config.toml
n_layer = 12
d_model = 256
n_head = 2
n_kv_head = 2
head_dim = 128
d_mlp = 768
vocab_size = 1820
activation = "tanh_gelu"
norm = "layernorm"
norm_place = "pre"
norm_eps = 1e-06
positions = "learned"
qk_norm = false
attn_scale = 0.0884
bias = "all"
tie_embeddings = true
parallel_block = false
init = "normal"
init_std_qkv = 0.0176
init_std_o = 0.00358
init_std_up = 0.0176
init_std_down = 0.00358
optimizer = "muon_variant"
lr = 0.00927
lr_mult_o = 4.0
lr_mult_down = 2.0
beta1 = 0.9
lr_head = 0.00692
grad_clip = 1.0
warmup_steps = 200
schedule = "cos"
final_lr_fraction = 0.1
batch_tokens = 65536
seq_len = 384
doc_mask = true
train_tokens = 269500000
steps = 4113
dataset = "wikipedia_en"
Each number is 50 + 12 x the weight over its row's rms, rounded and kept within 0 to 99. Layers, rows and columns count from 0. The size before them is the row's rms in percent of the matrix's.

# o: layer 7 attention output (transposed), 256x256, rms 0.142, rows 233-246, columns 0-255
# v: layer 7 attention value, 256x256, rms 0.0428, rows 234-246, columns 0-255
o233 109:72 44 51 59 58 48 44 54 57 48 63 48 39 54 71 51 59 54 32 51 48 45 58 41 53 66 61 50 33 80 41 35 48 33 63 82 45 61 64 72 42 72 49 44 53 54 53 42 50 59 52 34 57 55 50 47 22 50 49 40 39 60 19 33 32 51 56 53 55 18 47 70 65 44 46 57 44 67 59 55 55 56 67 52 62 55 63 52 28 49 59 52 52 75 58 59 63 23 33 60 27 34 71 56 46 45 39 61 52 45 67 40 60 38 41 37 64 63 32 56 35 53 34 56 52 66 61 75 60 55 37 48 42 46 49 65 48 46 60 61 57 48 42 48 24 50 43 58 75 40 57 57 68 48 62 46 37 44 61 42 22 44 54 40 42 53 62 77 42 53 35 56 31 67 62 42 49 42 69 56 68 54 46 32 40 44 58 43 66 32 45 42 47 24 65 50 53 53 47 37 34 48 55 79 57 42 31 51 48 35 35 39 57 52 56 35 53 43 53 44 57 56 49 52 36 30 53 60 40 51 30 52 41 46 32 38 53 57 40 53 55 59 47 33 42 44 35 61 50 76 46 60 38 52 61 47
v234 104:47 10 62 53 66 39 51 61 42 45 46 50 43 70 26 57 48 40 37 53 56 59 44 64 52 39 41 55 45 43 55 71 52 55 44 61 70 61 60 43 74 55 62 40 54 28 68 44 60 59 44 64 37 50 43 47 71 40 63 50 26 35 39 53 66 37 51 51 65 81 50 51 45 58 37 64 56 79 64 35 43 23 41 56 63 27 55 32 41 35 72 18 61 64 48 52 68 39 58 35 43 64 70 59 35 52 27 49 56 59 59 58 48 60 51 58 28 66 74 62 46 38 41 62 41 45 53 49 57 45 44 53 40 54 53 49 55 37 46 37 60 39 28 58 52 58 45 59 50 52 38 46 54 33 50 37 41 45 33 44 48 43 36 55 61 54 69 50 47 41 53 47 46 55 29 62 51 74 53 35 52 62 46 53 64 56 47 45 22 52 61 64 61 55 72 38 35 35 56 51 56 54 40 64 45 59 45 48 65 68 48 73 52 52 36 28 69 32 57 59 44 31 32 47 47 25 48 39 35 55 35 59 54 46 56 48 29 59 63 57 59 52 42 53 59 41 77 57 52 47 45 48 41 43 60 54
o234 094:58 65 56 62 27 53 40 47 61 49 53 62 43 45 76 54 58 29 47 39 43 44 60 51 56 50 44 57 33 37 53 53 46 65 42 49 33 64 31 66 34 42 39 75 45 31 57 69 50 12 43 45 56 54 48 41 51 65 61 47 39 56 48 49 75 57 57 47 60 40 59 62 59 50 52 52 70 66 48 49 68 46 60 41 45 72 53 37 59 55 41 52 47 52 32 35 59 38 28 46 67 18 42 45 48 62 63 33 67 35 31 52 46 47 46 55 59 32 43 62 52 53 47 55 66 63 31 65 52 43 33 45 66 49 60 74 63 64 64 61 70 32 60 67 42 48 57 55 47 40 59 51 65 55 57 68 45 45 38 54 55 46 50 55 42 40 51 64 45 56 48 32 49 64 76 43 51 57 22 49 51 47 64 44 47 66 44 68 39 64 54 43 41 51 37 62 28 57 55 60 54 53 51 46 71 58 41 48 29 58 60 40 47 58 64 50 62 54 48 38 54 70 40 41 51 67 25 29 31 54 48 05 48 59 38 34 35 33 36 43 61 36 26 61 33 51 48 51 34 65 48 61 45 46 62 53
v235 107:76 66 57 67 50 61 55 56 50 35 45 35 59 62 62 53 41 45 62 32 51 55 42 46 62 52 59 52 58 46 37 43 58 35 47 57 60 37 46 34 42 44 59 45 54 38 39 43 53 38 45 44 50 58 59 46 56 38 32 55 55 48 52 66 46 45 61 60 57 47 72 35 53 64 42 27 49 80 34 41 40 17 72 83 60 56 56 59 51 60 54 34 26 27 53 47 59 46 45 45 55 66 45 52 65 68 39 39 33 63 37 43 50 54 60 80 41 46 49 30 75 51 40 44 42 56 72 54 67 48 55 50 53 59 62 52 46 56 65 69 66 45 42 45 30 58 46 32 35 64 63 70 42 31 52 42 52 40 52 47 52 31 52 43 59 56 51 61 66 39 57 47 44 19 71 48 51 35 57 37 53 33 41 32 75 62 47 46 62 60 53 49 50 26 49 41 65 65 53 60 57 42 62 36 55 35 43 34 36 44 59 46 35 56 56 53 56 54 32 64 63 29 49 81 47 53 48 64 59 62 36 43 26 37 65 44 52 37 32 56 56 50 53 42 50 57 66 27 26 67 36 62 50 49 60 57
o235 100:36 46 21 44 39 53 59 44 50 70 58 45 50 69 52 55 45 54 38 50 51 74 68 33 51 44 59 54 41 36 46 70 36 48 52 46 66 60 46 54 70 42 51 45 48 54 42 48 21 51 48 63 43 48 49 41 41 71 58 49 40 50 25 45 63 51 73 31 65 36 43 69 70 56 50 71 63 32 58 27 46 46 42 40 50 59 28 50 12 46 36 59 71 40 48 57 21 38 46 42 37 42 62 45 58 64 52 50 52 61 38 51 54 55 64 39 62 51 51 54 43 52 70 44 54 78 53 61 47 58 35 51 49 46 55 34 56 60 44 56 47 62 75 31 36 57 54 54 65 35 50 48 61 67 45 46 44 64 38 50 54 72 38 60 79 44 46 51 63 43 52 52 60 54 41 37 45 48 39 51 48 31 51 47 49 41 54 55 52 56 31 50 66 35 62 66 53 47 39 25 59 31 34 32 33 46 55 76 57 71 67 47 58 36 31 49 37 51 51 54 40 61 35 43 59 43 30 46 57 57 45 46 72 59 38 55 54 61 57 40 52 68 61 49 21 66 47 66 47 38 54 44 61 26 45 79
v236 105:40 46 34 37 70 62 36 37 37 54 61 44 43 41 46 37 55 42 56 54 32 45 56 54 44 54 44 42 42 31 74 50 29 30 57 57 39 45 60 45 62 43 50 59 54 54 41 60 39 44 41 57 47 41 34 56 43 64 73 54 52 65 41 46 39 66 32 26 30 42 45 41 66 61 68 38 71 43 58 63 37 48 72 53 48 50 48 58 26 40 52 37 54 60 51 42 58 28 41 60 31 37 41 42 62 52 65 41 42 48 46 50 56 53 38 43 58 66 33 52 62 50 66 37 45 31 60 55 60 52 52 48 56 44 00 52 46 37 44 40 19 44 61 74 49 41 56 57 56 53 55 49 37 68 46 69 53 66 44 37 45 82 39 40 46 28 62 58 59 62 50 38 44 37 64 44 41 50 54 50 45 60 43 59 47 61 55 71 54 48 52 62 70 54 34 74 70 34 57 70 53 61 51 69 46 57 56 53 62 67 38 53 45 47 60 76 43 40 31 50 52 46 53 33 38 64 57 69 58 36 41 65 45 56 43 35 68 59 69 56 47 57 56 54 28 35 68 44 37 43 62 42 56 70 30 63
o236 099:41 54 58 60 68 52 60 57 70 49 56 56 73 63 78 61 44 56 34 37 64 37 50 55 54 62 60 61 50 72 41 38 63 62 60 20 42 54 47 63 40 55 60 55 42 58 38 40 52 51 44 34 48 42 60 28 59 49 42 35 44 48 29 39 43 43 44 41 39 63 52 60 38 24 58 54 42 51 46 49 60 50 62 43 40 17 47 62 49 62 72 52 60 61 74 38 65 56 52 46 42 49 56 74 36 26 38 56 46 46 56 40 59 48 60 48 62 56 61 79 46 46 58 70 55 49 60 43 23 45 55 59 54 67 69 46 47 53 68 58 60 41 08 28 61 38 56 63 56 54 47 53 47 41 49 34 59 68 43 47 56 49 74 51 42 54 47 32 45 40 57 56 50 74 42 50 42 47 40 66 62 52 62 35 50 52 39 34 51 27 64 44 30 62 59 36 41 54 58 61 51 36 45 35 41 61 51 40 49 55 36 54 58 32 18 54 50 55 41 47 44 45 66 40 40 44 35 51 56 41 63 65 49 33 48 46 50 56 46 27 60 31 76 31 60 60 36 59 68 51 69 41 48 36 65 34
v237 104:66 49 41 40 42 50 65 40 57 50 38 69 55 51 52 63 51 40 62 46 44 39 37 76 43 52 39 11 47 48 39 39 41 35 75 41 36 49 46 59 51 51 55 70 32 37 40 66 69 54 51 60 48 40 66 45 49 58 41 44 60 62 44 52 69 21 40 53 57 45 44 34 56 61 69 51 61 37 35 61 65 45 62 48 76 52 41 73 56 43 52 26 52 44 34 49 67 61 53 41 56 57 43 27 51 51 33 47 38 46 41 54 50 51 61 58 67 43 39 56 83 50 56 41 36 51 31 59 59 57 73 49 55 61 35 26 56 58 59 57 51 51 52 60 35 38 46 53 38 37 55 64 55 37 50 50 80 64 19 59 48 45 51 53 44 39 51 54 38 55 38 63 47 43 61 54 30 41 49 31 55 58 61 50 70 61 54 43 52 60 48 60 41 19 62 28 55 34 57 31 64 46 63 48 44 58 55 46 42 36 29 57 56 46 53 55 41 33 36 61 76 43 44 69 50 55 46 43 46 38 22 60 51 53 54 43 61 74 49 69 26 66 38 74 56 39 58 52 68 67 39 59 40 46 44 42
o237 101:31 44 44 63 48 37 38 38 44 77 35 25 45 49 52 58 60 56 55 66 66 52 65 52 71 33 48 51 47 54 64 58 53 51 49 24 50 29 59 40 69 43 73 58 51 46 39 67 58 45 62 52 38 57 39 24 48 44 40 54 31 60 44 54 47 51 47 51 34 51 54 65 17 44 33 44 51 56 78 36 50 61 36 63 31 32 66 42 63 69 48 58 60 32 41 73 57 47 51 53 43 48 39 40 72 31 64 55 69 58 54 41 48 54 50 38 51 74 51 67 28 47 57 52 60 43 78 57 56 55 52 46 47 47 53 50 40 58 68 24 53 65 78 43 58 70 65 37 43 43 38 45 56 51 47 72 41 48 51 49 53 48 39 40 56 54 41 52 73 51 54 43 60 46 34 44 37 71 48 45 35 44 33 54 62 48 56 53 41 54 52 51 32 44 46 65 52 67 37 39 58 32 34 39 51 45 39 76 46 69 43 67 55 49 55 64 26 69 65 57 49 42 40 43 47 68 47 65 46 60 82 32 68 28 43 40 46 48 46 42 37 40 56 42 47 55 58 41 29 44 46 41 59 32 42 60
v238 097:55 51 35 64 55 55 37 38 53 38 65 69 34 21 67 55 59 42 58 55 40 43 54 38 35 56 72 42 28 54 68 22 50 47 44 39 50 42 41 57 47 62 39 70 35 61 55 50 45 56 57 54 57 34 13 44 30 51 46 62 66 34 63 51 55 39 55 59 50 49 32 76 55 57 52 41 48 55 43 57 56 42 52 65 13 60 59 48 62 41 52 52 34 22 29 68 49 46 48 54 44 60 60 64 68 53 69 43 47 38 64 76 51 59 55 54 62 58 42 51 52 41 63 51 54 34 42 33 23 35 42 41 82 72 38 64 59 46 42 55 44 53 43 50 39 58 49 36 49 65 25 43 56 48 49 47 53 47 46 44 35 60 35 48 62 40 52 61 58 38 59 51 57 68 59 59 74 33 53 38 59 60 52 60 62 63 34 67 43 71 37 54 35 48 53 53 58 49 76 50 71 49 61 50 51 61 21 66 55 50 43 47 38 41 43 75 37 46 51 50 50 38 62 60 25 38 51 46 56 52 26 44 61 54 43 58 62 52 69 65 40 44 39 62 52 39 57 37 40 49 62 61 37 42 58 48
o238 092:44 47 61 62 49 37 47 34 83 56 39 51 71 50 22 58 30 59 41 36 70 45 54 58 30 44 39 38 69 51 26 60 51 50 54 44 61 44 56 53 54 53 57 39 63 45 37 38 47 37 40 39 49 72 60 48 64 51 63 52 40 53 55 53 49 46 33 35 41 52 58 51 57 39 35 46 58 54 51 59 44 46 46 46 65 47 37 61 43 51 50 59 73 42 71 61 46 73 62 31 18 52 40 34 38 39 50 39 61 44 45 39 44 41 37 26 64 52 38 65 26 61 54 58 32 39 52 66 57 58 56 64 52 38 41 46 53 57 58 56 64 42 49 51 50 46 74 62 57 57 65 64 53 25 36 66 46 44 58 61 65 56 52 40 70 59 41 46 56 61 56 53 26 48 31 41 64 69 55 59 58 70 55 61 36 50 45 50 29 48 78 46 74 43 59 58 40 51 55 56 50 44 74 52 51 42 61 37 44 41 59 45 60 62 35 49 42 35 50 57 58 32 51 62 75 50 34 50 68 60 52 59 48 48 54 35 55 36 40 16 58 24 54 33 39 71 55 39 80 31 33 60 61 40 45 35
v239 099:39 57 43 65 44 47 39 54 39 62 60 56 49 69 61 57 38 52 50 71 29 53 31 43 47 56 51 48 64 32 60 42 73 57 69 55 36 87 44 59 46 45 42 47 41 35 42 64 57 58 53 60 66 61 38 38 32 36 66 35 55 41 55 61 48 48 37 34 56 48 59 37 60 72 51 49 48 48 38 54 38 59 70 53 35 46 47 72 49 48 41 64 67 49 40 42 47 30 56 34 49 55 37 33 28 54 42 33 50 34 47 36 56 54 58 40 42 45 46 44 41 40 59 44 58 51 62 71 56 56 74 40 36 58 39 45 67 48 77 58 41 56 44 64 69 51 38 53 39 53 64 68 54 77 50 47 59 39 57 64 50 45 40 56 52 40 59 46 57 56 43 32 68 71 56 56 53 65 42 39 52 62 56 67 51 45 45 47 62 33 51 72 31 55 46 48 67 41 42 72 27 69 55 37 56 35 54 37 43 34 47 48 67 39 40 70 58 76 33 41 38 45 37 58 45 60 44 39 65 63 65 55 39 56 51 49 16 48 37 34 50 60 53 57 27 27 58 39 55 80 54 26 47 31 48 49
o239 095:34 53 46 53 46 53 21 48 41 49 28 52 65 45 56 50 60 39 55 52 60 29 57 30 58 52 77 51 65 61 45 21 49 37 56 35 68 58 66 59 64 55 51 63 40 85 57 42 41 53 47 53 61 55 49 64 58 50 62 47 57 64 42 46 61 69 39 69 29 54 49 51 49 28 44 48 52 48 34 39 53 42 44 33 37 57 71 43 69 58 34 52 62 43 59 48 60 45 63 49 67 45 66 30 62 46 52 40 37 36 75 54 56 52 44 54 53 54 59 64 51 54 67 50 35 40 52 36 42 31 47 38 43 38 56 52 55 59 56 64 20 28 45 46 49 49 58 55 53 53 09 42 52 52 44 50 67 55 49 68 66 68 30 48 64 52 23 47 49 40 64 72 37 41 28 53 26 66 69 73 52 29 49 66 26 49 66 49 43 50 70 41 54 57 27 59 38 41 61 42 51 31 43 75 42 46 43 41 61 62 56 42 32 48 55 47 58 32 58 50 46 47 60 33 48 54 55 64 68 48 39 44 52 48 44 53 54 55 50 53 53 53 39 35 71 61 54 68 35 41 53 28 61 47 60 53
v240 099:44 36 41 67 43 25 68 61 40 59 45 33 58 58 48 60 61 50 37 47 59 68 52 59 64 58 40 34 40 50 57 59 48 75 21 67 42 31 44 46 53 28 66 45 52 42 45 48 44 51 45 57 31 69 67 26 52 53 64 56 40 34 65 51 48 44 40 63 34 36 55 40 45 39 37 53 35 42 36 44 54 34 73 41 47 56 42 42 34 40 40 63 33 41 62 57 38 56 52 47 63 31 21 45 58 95 45 72 57 60 59 53 51 46 48 25 30 53 25 52 44 68 59 56 47 57 65 41 30 48 47 71 61 74 57 54 58 31 60 43 60 34 56 54 53 52 49 58 69 60 46 33 32 73 44 81 26 43 45 40 54 37 60 50 47 47 44 45 47 51 67 74 35 63 39 50 47 52 49 57 57 54 46 50 37 45 64 60 42 53 52 56 54 55 42 52 33 57 38 47 59 77 64 53 70 62 50 53 57 41 53 56 57 71 72 45 53 48 54 41 57 73 57 53 54 62 44 55 50 35 45 43 45 60 39 52 55 25 36 28 60 50 40 65 26 49 52 51 52 39 57 62 44 39 49 56
o240 093:70 59 68 43 54 53 33 61 52 31 51 62 57 47 51 24 60 57 55 45 52 51 42 35 38 36 54 43 42 39 49 50 36 38 52 38 48 57 81 62 39 41 49 42 59 48 46 52 33 60 48 56 42 33 39 43 48 44 48 52 46 36 60 41 29 38 79 44 44 52 54 44 50 60 67 43 43 20 18 44 28 42 38 53 50 55 55 55 56 63 65 76 61 44 66 43 46 54 42 51 27 82 51 55 48 34 68 47 41 64 41 62 42 44 66 55 48 37 74 36 70 50 56 49 44 39 36 44 68 52 47 53 50 33 49 46 37 59 51 47 52 58 56 52 60 51 44 62 63 48 63 68 31 64 55 39 40 31 58 51 71 54 46 56 35 46 72 42 52 54 44 42 31 30 45 32 67 34 47 58 58 51 72 46 55 32 50 66 59 66 50 49 66 41 58 33 52 50 58 49 45 57 37 47 64 30 49 34 36 43 57 58 52 40 32 74 32 59 75 63 50 55 46 45 36 26 39 37 52 74 69 43 54 86 36 65 52 46 61 72 56 53 68 45 44 47 38 74 57 68 54 45 56 41 63 47
v241 092:54 47 30 36 49 78 60 61 33 66 58 46 23 49 54 62 48 45 38 25 56 39 33 57 38 64 52 57 67 38 42 28 52 42 47 58 61 46 68 43 37 58 32 58 57 50 38 61 47 51 64 40 42 54 64 57 22 69 41 53 62 50 51 67 72 44 36 55 42 45 39 42 63 77 47 55 31 38 67 66 64 68 48 38 41 62 64 76 50 41 65 47 57 40 65 56 55 44 29 33 56 42 50 36 28 49 42 42 67 26 42 65 54 48 42 38 55 49 42 41 76 40 46 37 43 48 62 65 39 52 67 30 76 55 29 53 50 42 57 34 43 51 64 43 54 57 54 69 61 44 47 49 59 71 61 35 51 47 41 61 52 41 58 55 47 47 49 46 76 46 44 49 60 36 49 60 53 39 50 31 69 56 50 49 45 61 33 40 60 72 59 54 23 42 55 31 40 57 76 72 58 48 53 61 59 56 36 66 35 35 46 51 61 41 44 51 49 63 61 48 25 49 39 61 52 66 40 60 53 66 59 57 58 70 41 54 56 44 52 40 37 63 69 36 55 51 26 38 55 68 62 41 50 39 40 44
o241 085:38 45 64 56 69 64 52 67 39 53 44 73 77 19 55 71 49 36 53 45 29 55 44 57 45 40 50 49 40 58 52 62 57 51 42 29 52 21 63 67 57 62 51 43 58 47 33 33 47 33 56 49 47 53 43 63 34 19 56 56 27 51 59 45 39 50 33 54 30 65 47 44 36 47 62 59 69 42 56 27 45 55 48 55 42 51 60 53 30 36 55 46 67 71 54 60 54 46 69 49 51 40 53 31 62 59 33 74 70 57 51 39 76 54 50 49 69 55 61 47 39 68 45 74 35 50 49 39 64 35 39 58 63 57 53 46 57 42 50 57 17 60 49 55 51 53 52 54 53 44 69 63 38 39 41 52 65 52 58 49 56 60 48 35 35 47 30 46 44 63 64 70 57 58 39 48 27 32 71 46 49 58 55 62 54 71 51 60 30 57 50 41 50 55 25 52 49 54 37 28 49 53 62 50 59 39 62 46 54 41 56 62 62 61 32 69 49 49 74 36 61 45 59 57 44 38 59 53 40 33 34 43 46 28 63 30 57 53 64 55 57 41 34 44 55 55 45 48 52 32 19 47 53 58 38 64
v242 096:75 58 58 57 47 27 54 58 49 50 61 51 36 47 42 59 61 45 45 55 45 62 66 39 69 58 51 50 22 64 28 48 55 42 37 67 51 57 44 49 49 33 54 75 56 41 51 56 36 44 50 57 40 27 56 57 65 42 57 62 80 61 41 44 42 47 60 74 58 51 30 46 45 43 48 53 54 39 48 45 54 67 39 47 44 56 44 59 64 70 24 71 53 42 48 39 39 62 44 34 33 44 35 32 44 48 54 46 62 51 66 65 56 54 35 50 51 54 39 70 52 49 52 31 44 54 43 32 22 44 52 63 53 51 71 58 70 55 55 54 62 49 47 58 76 57 43 60 50 49 44 73 74 56 70 69 33 41 56 22 52 56 65 63 61 43 69 46 40 36 37 37 53 42 46 38 61 62 63 43 58 39 53 28 75 48 41 46 47 44 29 66 44 32 56 25 60 65 31 46 63 65 65 61 44 22 38 47 40 55 50 59 80 67 43 46 45 48 55 48 58 45 53 32 67 54 42 49 41 40 55 60 43 44 39 36 61 56 37 42 71 55 53 44 33 58 58 44 28 41 72 42 42 47 39 33
o242 098:36 46 40 40 31 48 42 62 40 55 41 69 59 40 67 20 36 57 72 72 48 36 40 39 37 60 59 54 66 42 53 33 53 44 54 38 39 58 62 59 53 62 71 64 53 61 63 71 57 57 55 58 53 61 41 62 51 41 57 41 27 54 45 53 29 55 65 59 35 50 59 34 45 52 40 73 48 64 52 65 43 39 46 64 80 52 43 42 34 53 66 52 23 45 54 84 58 33 39 49 44 46 68 46 36 46 53 59 52 47 32 44 44 43 51 60 36 48 67 19 47 69 68 36 47 32 50 61 60 47 55 37 37 38 46 51 61 67 59 63 47 74 61 54 40 64 61 48 59 50 61 55 42 54 50 47 63 69 41 44 35 13 59 46 47 48 45 60 28 45 57 59 36 42 47 51 40 47 51 72 48 65 39 64 41 66 65 59 41 40 43 40 44 43 70 52 32 43 42 62 32 35 44 34 41 53 52 39 58 29 49 54 40 46 65 62 57 38 57 58 45 46 33 45 49 42 45 41 52 68 54 60 54 68 69 62 46 57 58 41 44 52 55 37 46 47 62 21 78 66 38 39 27 37 55 50
v243 099:64 67 56 42 61 38 68 51 52 56 50 63 23 69 50 22 29 54 61 57 47 44 25 53 47 57 44 61 46 57 54 57 46 30 45 49 47 46 43 63 47 43 48 49 29 65 58 51 28 62 31 33 32 45 37 61 49 22 51 54 38 62 66 47 73 64 53 32 41 56 44 58 45 38 36 53 65 51 53 61 49 56 41 49 28 43 65 69 52 42 52 56 58 49 61 26 53 32 34 55 43 54 52 43 52 46 71 28 40 58 58 65 65 57 37 30 32 51 34 41 51 61 53 33 41 60 39 53 32 41 44 55 48 65 49 67 53 55 53 56 48 50 79 46 68 39 29 32 51 67 49 28 58 67 32 55 42 52 41 43 61 57 46 56 44 32 42 72 38 50 72 61 38 73 66 52 27 59 49 51 63 32 47 61 44 63 28 57 54 52 45 59 31 52 53 31 44 60 41 53 80 74 46 58 58 49 51 57 48 59 47 73 58 57 59 53 64 61 53 48 55 49 27 44 52 59 59 54 44 77 51 44 48 59 65 48 49 41 54 52 30 58 66 49 61 28 70 49 50 44 48 52 65 49 28 21
o243 100:44 35 66 60 36 26 53 75 65 45 53 36 50 49 49 62 45 31 57 63 48 77 44 45 54 42 53 38 62 72 47 30 28 42 34 44 36 66 44 26 34 47 64 55 58 53 42 54 50 42 62 50 58 54 44 70 72 70 48 34 43 47 44 30 26 51 57 70 37 53 63 49 46 55 64 46 50 80 48 57 55 63 74 47 35 58 54 56 42 49 52 47 34 52 65 64 58 47 57 33 65 63 55 28 15 45 51 41 56 52 63 42 44 51 56 45 68 51 46 58 51 53 50 51 37 47 51 65 47 62 51 41 63 47 69 67 65 72 25 37 47 52 36 35 42 46 45 65 38 62 63 60 57 36 57 58 35 59 55 37 59 50 37 23 50 54 18 39 51 35 33 45 39 49 44 41 43 57 40 42 63 57 61 37 61 58 68 57 37 55 52 48 51 38 43 44 56 54 54 61 34 47 50 60 47 62 42 46 41 52 42 47 44 39 39 44 53 22 63 53 66 57 60 40 36 37 44 64 60 53 36 64 77 42 68 53 53 37 48 50 53 33 48 37 45 59 88 42 57 72 29 42 58 71 62 50
v244 095:37 36 44 40 59 60 37 61 46 41 53 56 33 46 73 20 38 65 55 48 60 43 63 35 68 59 48 37 65 34 49 69 57 25 37 58 36 43 65 56 60 39 48 54 55 57 41 53 60 43 66 43 43 50 40 38 65 33 34 72 60 49 41 57 37 43 70 37 65 54 82 33 39 56 66 41 55 65 51 51 43 57 78 56 57 62 53 50 50 53 80 59 52 59 45 53 63 56 39 54 55 53 47 54 53 56 66 25 57 36 61 38 58 54 36 33 35 53 80 48 51 44 51 53 29 38 49 74 60 58 42 47 30 73 61 42 58 80 58 48 65 31 48 11 59 53 58 63 55 48 62 51 45 54 47 41 49 57 49 64 43 47 34 38 57 45 72 52 62 35 44 48 55 46 59 29 53 70 53 66 43 38 40 43 50 45 36 37 58 71 53 64 43 45 56 51 50 39 44 32 68 55 34 52 45 36 33 41 56 55 54 49 40 60 48 65 57 47 47 46 50 32 40 58 50 61 69 31 34 57 50 55 51 55 39 46 52 66 44 69 50 44 72 35 42 37 57 48 35 62 28 36 44 24 53 71
o244 094:52 65 45 68 34 40 56 61 75 57 29 55 49 41 50 68 47 36 27 43 51 50 41 78 33 53 34 61 36 57 39 43 53 45 73 44 43 66 25 46 49 66 61 44 37 44 49 42 21 59 40 56 61 49 57 37 58 76 71 41 45 62 49 30 30 40 53 51 33 40 55 46 57 59 49 53 56 75 52 55 41 43 59 45 42 40 33 47 35 72 30 59 49 45 57 43 24 33 71 35 58 38 32 53 42 52 49 61 54 65 33 56 66 50 45 51 45 71 36 74 60 69 60 55 76 79 61 47 69 51 51 45 48 28 52 58 47 51 33 53 51 35 51 55 29 70 45 58 54 52 36 37 61 53 55 31 73 41 47 41 56 48 41 65 39 51 55 54 38 36 53 47 53 61 59 69 69 47 40 68 39 33 49 54 44 59 48 47 40 43 55 51 60 57 38 50 58 61 38 28 25 34 52 51 58 54 56 71 56 48 67 50 48 71 47 44 66 45 58 44 41 57 45 20 59 49 42 55 45 50 38 35 52 61 75 50 41 69 54 37 58 43 36 50 62 78 42 43 53 42 43 43 38 67 54 47
v245 106:52 54 65 45 72 61 43 29 57 30 55 53 57 39 29 55 73 39 44 57 53 42 31 46 50 60 62 81 46 36 55 69 55 67 68 51 56 63 53 47 44 32 62 52 35 38 43 54 48 53 43 40 51 45 73 44 41 53 50 46 65 51 50 45 52 31 51 65 49 52 55 72 50 64 45 23 67 31 42 46 60 67 48 63 40 47 48 48 40 77 46 48 53 39 31 53 33 47 43 50 53 66 59 50 44 75 63 43 33 47 62 50 62 44 67 60 56 47 36 48 65 37 28 49 34 49 37 39 67 50 40 54 26 65 51 43 62 59 67 74 18 56 48 55 33 77 48 57 57 57 41 47 35 49 43 70 61 49 64 34 47 35 51 51 45 39 49 63 67 31 45 49 47 45 43 60 54 64 35 67 39 53 46 51 46 34 72 54 54 51 60 45 45 69 41 48 76 43 16 51 69 64 56 43 47 74 64 33 50 64 47 69 40 49 72 51 49 53 37 58 63 35 31 44 38 31 52 47 41 36 48 40 58 39 46 42 50 30 38 34 54 58 38 62 68 33 54 48 52 37 73 64 48 45 47 42
o245 098:52 37 36 55 34 62 53 53 40 70 46 52 47 58 42 51 30 61 67 56 43 53 56 56 58 47 75 51 44 46 49 44 27 46 38 50 59 22 31 49 60 66 43 60 47 44 55 59 54 64 50 63 32 48 61 42 61 49 54 45 33 48 24 64 59 74 72 54 55 39 71 45 54 51 68 57 48 51 60 53 55 43 59 64 35 38 34 30 37 46 66 61 68 63 60 38 55 51 25 19 45 39 45 54 37 46 28 45 31 37 39 63 36 45 52 75 47 38 58 39 39 65 63 32 49 42 41 55 49 53 58 64 67 49 54 36 26 39 42 43 51 63 51 63 50 55 51 61 51 67 53 46 50 56 46 44 50 58 52 73 64 77 40 56 47 50 60 26 56 66 35 38 33 34 53 47 48 68 65 68 65 38 60 47 52 52 45 36 28 51 60 56 53 48 57 40 41 47 42 70 40 58 28 65 32 47 50 48 56 41 50 48 39 54 45 65 27 28 50 59 43 74 64 49 68 73 47 49 63 72 34 53 32 69 39 46 48 50 62 54 66 64 74 47 43 56 52 49 38 50 25 64 28 39 31 44
v246 099:49 62 59 63 67 38 52 33 44 43 62 45 39 32 39 55 35 38 60 43 46 52 67 49 29 56 40 34 51 52 30 40 52 38 49 32 48 35 47 42 26 37 52 59 49 62 34 61 34 65 35 61 57 47 54 57 42 23 59 44 42 71 50 63 61 65 45 48 55 47 48 57 43 53 47 45 74 56 44 41 55 56 60 63 52 62 66 60 62 31 52 30 47 47 69 59 37 56 45 47 42 62 52 38 65 54 55 62 30 53 56 56 66 46 49 49 48 44 51 38 60 34 76 36 44 61 37 55 45 46 52 36 41 56 41 48 57 41 42 51 48 67 66 34 53 52 36 35 55 66 63 45 69 35 40 64 47 44 51 59 46 78 61 41 44 32 56 58 38 57 54 48 35 57 50 48 53 54 66 50 58 74 51 52 45 50 68 53 69 40 29 53 32 45 44 46 46 43 38 92 46 54 68 54 42 54 62 39 59 57 56 18 35 44 48 64 54 55 39 36 46 51 38 52 50 48 54 72 68 38 68 57 57 35 51 59 52 20 65 70 49 27 57 46 34 46 14 34 53 64 89 41 53 50 29 70
o246 100:62 50 49 38 43 49 40 36 54 37 50 27 45 60 47 63 46 69 45 36 60 55 38 56 48 50 55 38 50 55 56 78 33 38 32 67 43 51 56 43 59 43 60 52 42 61 56 31 53 43 60 48 69 38 39 44 43 52 45 57 45 48 38 25 64 67 34 33 66 58 52 53 64 55 37 64 46 48 26 39 47 28 50 63 43 36 45 69 66 35 47 63 37 67 47 59 57 52 59 47 55 50 48 45 58 59 59 67 56 67 44 66 39 51 47 47 48 61 52 59 62 46 48 50 41 46 46 60 16 46 51 65 52 37 35 63 48 74 37 48 34 43 55 64 47 44 54 48 48 62 66 41 30 78 54 55 39 72 52 58 61 65 23 16 51 59 31 29 74 30 47 81 43 50 35 34 38 56 37 38 55 11 43 50 55 60 43 63 61 36 77 59 41 38 58 49 71 52 55 33 67 45 43 25 25 63 54 56 60 38 49 55 52 58 36 59 65 51 44 47 56 58 73 51 41 41 45 63 66 44 49 52 45 54 56 49 59 43 42 26 68 48 43 44 62 49 63 51 59 54 50 48 65 49 68 47